Each number is 50 + 15 x the weight over its row's rms, rounded and kept within 0 to 99. Layers, rows and columns count from 0. The size before them is the row's rms in percent of the matrix's.

# layer 5 MLP up, 1536x384, rms 0.0303, rows 1030-1063, columns 96-191
100:65 44 56 50 97 68 07 38 30 39 51 61 57 45 48 63 66 50 16 54 56 35 55 49 50 62 84 61 57 55 67 41 41 43 84 54 72 47 76 58 54 27 39 48 34 30 33 43 49 70 55 39 17 49 48 41 37 73 44 68 53 37 56 36 78 56 51 86 57 52 36 78 51 42 35 48 45 35 53 55 66 49 29 12 53 27 55 35 11 37 36 47 35 47 46 65
085:66 53 52 76 57 66 62 44 78 36 20 53 48 50 54 49 57 16 70 45 54 08 30 50 66 54 47 58 56 64 62 25 46 50 39 71 56 53 75 39 49 64 40 58 29 56 62 51 44 46 38 58 38 62 58 32 21 55 29 68 56 47 40 30 53 46 36 71 73 42 43 28 39 70 73 54 58 28 55 65 42 52 53 54 56 49 50 38 61 51 44 65 36 51 44 47
096:73 33 39 61 52 65 64 49 58 59 48 56 36 56 27 43 44 45 43 45 61 43 40 66 63 40 70 43 63 85 43 23 47 45 59 35 26 51 61 68 40 57 25 77 36 41 42 39 39 64 61 76 49 48 40 63 51 62 37 84 33 64 40 34 60 36 49 37 27 67 32 31 25 38 37 60 41 49 54 64 49 30 54 44 40 49 51 50 20 61 34 45 72 76 65 53
076:52 34 26 31 75 73 39 43 40 78 28 40 35 56 49 65 64 72 61 16 45 43 10 37 59 58 81 52 58 35 75 67 62 46 19 40 48 55 55 48 60 21 25 55 97 57 54 44 58 51 60 24 66 72 65 58 66 38 51 29 61 29 42 58 60 42 79 54 59 62 36 67 47 42 58 54 26 51 35 31 48 58 63 57 80 39 47 19 39 44 47 50 75 49 52 29
080:10 42 19 41 42 67 61 78 43 57 60 69 53 52 60 22 27 72 42 59 55 53 29 35 48 60 55 50 49 46 54 50 65 56 81 36 63 57 31 54 51 44 75 33 65 21 59 43 60 49 70 77 43 68 63 56 71 73 37 92 69 51 41 49 49 47 47 34 42 47 39 65 38 77 42 49 56 74 75 68 39 43 58 18 40 19 47 68 40 47 47 38 44 69 36 49
091:81 55 47 64 65 51 55 36 44 47 40 59 39 56 47 70 50 70 09 41 53 81 49 29 55 55 23 52 53 50 45 48 49 50 56 55 55 41 40 63 51 62 32 43 54 21 69 39 51 53 67 52 49 53 54 52 27 64 58 39 58 41 66 38 60 57 66 34 38 27 38 30 34 43 39 40 33 70 57 32 57 50 50 35 42 30 59 53 75 57 45 39 29 54 40 88
098:51 47 64 36 59 49 87 57 48 25 43 53 59 21 67 81 30 69 54 41 32 35 74 54 40 76 58 37 69 72 67 41 53 55 51 57 32 38 64 57 50 71 51 52 46 60 41 34 51 67 54 60 49 62 54 62 44 62 23 44 51 54 54 49 59 48 28 77 53 38 49 39 38 26 44 58 29 60 35 77 76 31 33 36 77 62 45 08 20 77 14 41 76 53 49 39
093:50 51 56 61 37 48 49 52 41 50 31 81 39 53 38 30 55 48 67 47 31 46 64 49 74 54 76 41 35 66 99 28 61 53 47 60 52 46 80 55 33 44 44 53 60 64 58 52 58 49 56 53 13 46 62 56 55 70 58 73 55 37 26 51 34 61 31 66 46 53 43 70 45 53 63 60 47 30 33 55 73 43 41 67 74 58 53 19 16 60 44 51 45 47 42 48
103:32 45 50 47 41 57 49 55 56 18 19 49 60 56 31 51 59 73 69 64 17 56 51 24 29 57 68 71 58 31 39 65 66 48 19 53 41 42 59 56 38 62 36 48 53 43 45 49 54 61 48 74 39 48 60 66 75 48 33 49 75 59 44 23 57 58 57 45 38 71 34 34 49 31 62 62 36 37 54 79 52 35 58 50 52 33 41 64 50 57 34 47 35 39 49 35
120:16 38 53 69 54 45 64 39 86 50 58 31 45 61 30 59 71 32 58 44 24 75 71 80 41 42 65 39 49 49 44 56 19 44 68 66 31 37 59 42 34 52 23 55 37 54 42 44 43 65 42 80 33 61 79 58 47 47 55 49 40 68 34 51 53 43 70 55 65 47 55 38 48 62 41 70 36 47 55 51 67 29 16 53 48 71 45 52 64 66 58 48 37 43 70 89
096:43 35 53 57 74 84 45 47 61 51 52 81 61 60 49 37 47 27 28 39 57 35 49 60 57 57 54 60 71 86 43 16 34 54 30 63 55 36 58 45 17 64 32 90 32 37 30 42 36 34 40 71 30 53 66 59 52 36 52 50 37 68 75 42 45 38 41 58 56 76 45 55 64 49 31 50 34 61 53 69 75 51 55 82 71 49 49 48 41 29 49 51 40 45 23 43
087:84 35 53 51 57 65 30 64 39 35 40 54 47 50 58 28 36 52 18 27 47 15 26 56 75 65 50 57 61 60 64 37 36 75 63 49 67 54 61 50 61 46 44 47 93 49 61 67 54 23 59 36 33 70 60 58 35 85 41 57 35 34 42 60 84 38 29 62 47 39 46 69 62 48 57 38 60 45 48 71 43 69 54 44 36 51 55 53 55 31 31 58 80 62 51 59
095:73 44 45 63 22 66 18 64 48 54 10 50 48 57 81 27 71 53 40 87 40 49 40 54 54 61 54 28 53 80 68 35 46 42 70 51 37 47 49 62 43 53 32 78 64 65 71 59 47 37 36 34 45 52 46 42 49 93 73 65 13 36 42 59 82 37 38 59 36 61 42 56 31 33 61 64 65 48 28 62 51 65 20 27 61 60 47 51 43 40 33 52 51 60 17 67
099:86 53 35 70 53 72 47 40 48 26 16 93 36 56 65 46 23 70 51 86 62 39 60 52 43 74 27 42 70 89 48 58 31 46 49 63 38 54 28 43 28 63 45 67 51 13 78 46 33 33 62 51 56 44 42 38 73 67 69 70 34 61 82 72 58 50 48 32 46 33 40 24 72 40 18 71 66 47 36 56 51 60 36 53 67 63 50 14 60 37 41 53 27 43 41 44
087:46 40 84 35 66 53 51 31 72 67 33 31 46 81 44 45 45 59 59 52 57 53 62 65 31 41 66 41 48 32 49 58 75 50 43 45 48 30 55 47 59 31 32 38 63 45 18 54 55 61 56 29 47 63 55 47 52 45 54 63 67 38 11 66 53 46 40 66 48 64 48 34 52 16 44 41 46 56 78 61 32 55 51 19 57 64 68 30 08 68 40 37 64 62 66 58
092:28 71 50 37 55 40 58 41 73 47 54 69 66 47 37 57 67 32 68 36 55 60 69 20 33 39 25 22 58 31 38 26 64 69 65 39 74 56 51 35 19 60 70 64 44 51 64 40 59 44 55 69 82 67 53 52 91 42 38 46 65 43 40 65 51 44 30 16 56 49 56 58 63 41 55 73 69 38 36 60 36 22 37 68 53 12 56 47 32 32 42 54 44 44 59 26
134:42 36 31 59 78 63 41 62 62 47 54 61 50 51 74 52 37 44 63 40 71 31 46 53 62 77 44 77 62 73 37 78 48 42 27 76 67 55 53 61 39 36 47 62 62 61 74 45 50 62 59 09 52 54 49 50 09 74 48 85 49 34 46 57 78 50 12 73 87 57 44 52 50 25 60 52 37 56 22 57 51 44 51 83 37 36 57 58 52 33 50 33 51 67 24 16
090:51 20 34 58 54 47 56 78 76 36 31 60 28 58 75 72 53 61 68 51 29 47 65 56 30 85 69 53 49 66 48 51 54 70 53 71 59 39 68 63 31 42 32 38 59 65 64 25 53 64 57 49 36 81 70 66 46 61 20 66 51 53 48 54 67 42 59 44 64 37 38 33 37 42 36 63 51 64 54 68 60 22 25 32 52 49 44 37 30 69 17 37 58 63 64 55
094:53 45 60 45 71 40 85 69 50 38 54 60 59 42 52 43 44 59 53 49 36 23 89 34 45 75 52 44 56 92 60 52 53 58 50 58 63 53 67 46 36 42 50 48 55 44 63 36 70 67 63 47 54 72 61 57 49 68 14 59 62 46 38 42 43 44 38 57 60 56 58 65 35 35 35 42 48 45 45 56 59 40 11 54 56 46 50 34 05 76 28 39 61 46 48 42
107:79 38 34 50 39 57 79 34 59 39 38 68 34 42 69 38 40 42 36 44 21 41 65 40 35 66 85 29 61 54 70 39 50 56 33 53 57 32 46 52 53 48 35 31 55 70 40 39 59 74 64 60 37 56 37 63 47 48 28 54 93 32 25 22 51 35 25 53 43 36 52 64 40 37 57 54 24 47 18 84 62 37 33 43 60 80 37 25 29 70 23 47 99 50 31 57
098:61 33 30 58 98 42 59 52 64 25 29 70 36 57 56 49 47 61 61 34 33 58 45 18 50 55 57 48 63 52 47 40 67 70 21 59 62 45 45 65 62 38 39 62 72 33 46 46 39 58 76 56 07 52 74 46 16 46 20 71 54 69 76 41 73 51 33 51 63 58 49 32 42 38 48 49 36 57 69 64 64 33 42 39 55 62 33 45 32 48 32 38 61 59 62 43
093:29 58 55 80 68 40 52 55 55 27 54 39 26 54 63 55 50 64 81 51 91 41 59 63 65 61 71 62 71 58 48 46 32 66 40 44 46 59 59 47 40 71 41 38 48 67 54 58 43 67 29 75 76 63 63 66 75 61 38 55 41 47 33 21 51 39 47 36 44 53 27 28 43 36 43 55 47 52 41 68 28 43 64 25 24 47 86 24 17 84 45 45 41 47 78 20
089:40 24 60 48 74 57 76 75 75 49 44 63 37 68 56 72 48 80 46 48 42 32 75 51 52 84 49 54 51 61 55 48 49 50 37 53 52 74 53 46 42 46 32 57 75 70 64 29 45 83 65 47 21 64 54 50 47 70 17 75 34 36 46 37 66 49 45 65 55 54 37 57 22 25 37 49 44 53 43 83 54 42 27 45 53 78 67 52 31 66 23 32 40 69 45 42
104:70 41 42 50 26 55 45 47 50 45 53 33 55 48 85 57 43 60 72 38 65 81 55 69 53 58 33 48 61 40 57 59 42 66 61 63 49 40 33 56 65 24 49 45 46 68 59 45 23 27 52 70 44 49 47 41 53 64 50 65 68 31 67 66 51 36 32 36 52 44 71 57 40 50 10 70 60 39 15 55 31 50 50 45 12 45 25 63 21 67 40 31 46 49 65 47
090:57 54 19 64 80 54 43 44 60 68 50 70 58 74 70 48 68 37 33 67 42 87 73 31 35 64 47 47 60 54 68 53 82 58 57 57 53 49 48 53 63 48 31 20 72 39 39 56 38 34 69 59 29 68 48 51 52 29 70 62 22 70 65 68 62 47 56 48 47 69 68 44 56 54 28 70 28 43 01 41 87 57 47 53 74 46 41 44 84 49 39 43 65 64 23 61
087:30 50 37 48 57 56 43 24 44 58 55 62 44 60 42 55 59 52 59 60 39 48 74 28 42 56 54 62 49 45 30 28 76 47 40 64 50 47 69 75 00 79 28 42 54 46 61 66 48 53 66 51 54 50 48 52 64 30 52 74 63 63 66 56 39 49 47 54 46 53 21 35 62 40 42 49 57 37 22 80 65 46 31 65 69 26 54 52 49 32 69 46 66 45 62 29
117:47 45 62 51 70 40 52 72 55 48 49 25 28 51 43 45 43 51 63 63 58 49 56 49 51 47 46 55 61 41 47 32 42 40 71 30 61 77 84 65 45 59 33 72 52 43 49 55 59 51 41 34 27 70 66 58 34 46 41 59 38 22 27 73 50 21 65 67 68 58 57 40 61 30 59 67 45 70 66 52 44 45 49 40 19 49 35 44 49 63 30 62 55 43 40 64
100:43 46 61 66 46 62 58 29 74 06 23 80 47 57 44 62 60 29 40 64 45 59 51 63 32 43 76 33 62 37 49 75 53 51 44 68 55 53 48 53 60 37 51 51 34 38 57 22 53 68 67 32 15 42 50 56 22 42 19 78 44 33 58 41 65 58 28 50 54 41 39 36 43 68 04 62 76 38 61 71 74 21 29 53 67 78 58 65 48 41 40 28 15 38 19 40
078:74 65 38 70 37 27 77 45 60 50 60 48 56 47 26 38 61 44 75 19 22 33 68 53 52 48 43 49 62 37 32 32 23 57 40 33 67 59 73 39 34 66 53 18 30 71 90 36 49 48 50 69 34 37 41 51 65 54 35 75 65 36 42 29 48 52 39 43 55 74 52 65 39 70 24 39 76 32 23 39 25 20 34 55 40 41 47 53 58 35 51 40 51 27 33 17
102:47 68 45 64 38 46 68 77 70 61 30 33 41 52 70 57 60 50 58 28 48 55 86 81 53 68 56 07 81 73 47 38 52 74 60 81 41 45 47 22 66 13 50 40 30 53 45 23 64 54 54 63 47 66 39 79 67 65 49 56 41 53 42 53 57 61 25 41 69 39 63 40 35 44 41 84 70 53 50 62 59 06 41 46 62 58 62 54 40 43 52 31 41 52 45 32
116:28 49 50 26 50 35 46 49 76 43 45 72 48 42 31 45 50 35 57 45 67 66 44 31 40 61 57 30 61 63 80 82 63 45 22 54 64 46 42 48 42 27 59 34 66 24 34 44 45 54 62 50 47 54 60 50 50 35 68 45 51 63 51 56 29 50 56 19 55 52 49 67 66 50 55 63 75 45 45 66 37 43 35 62 18 51 50 59 35 29 38 40 49 42 54 67
107:58 53 37 36 71 78 48 31 99 37 45 59 35 61 44 52 54 49 49 36 54 64 68 42 29 62 29 33 46 47 43 67 34 66 55 56 80 50 51 39 38 53 49 33 84 21 76 54 55 33 47 51 80 67 70 66 56 45 53 46 67 69 45 87 45 44 44 46 70 57 30 53 56 49 38 66 56 54 50 65 46 37 34 42 41 66 54 58 50 34 43 31 39 42 24 38
099:24 38 60 46 45 77 45 69 43 44 54 53 47 42 84 61 30 38 43 21 62 34 66 62 49 68 55 48 73 65 45 68 64 62 40 36 62 70 75 43 76 45 26 55 62 47 32 47 45 65 37 64 55 63 65 56 41 78 17 38 42 37 29 31 53 45 63 50 39 48 49 41 57 19 60 34 27 74 53 55 68 52 49 11 46 75 49 35 28 85 20 78 48 58 63 55
094:43 37 51 57 58 64 52 43 31 29 27 54 71 51 62 60 53 52 36 47 36 67 33 49 52 53 72 70 66 64 32 73 56 54 64 51 39 46 50 45 41 44 37 32 42 37 60 46 41 77 63 35 16 46 96 51 24 52 53 37 44 45 81 59 63 64 44 67 55 52 50 28 48 30 50 63 53 53 72 61 39 54 38 14 47 56 51 67 59 42 42 30 57 54 48 62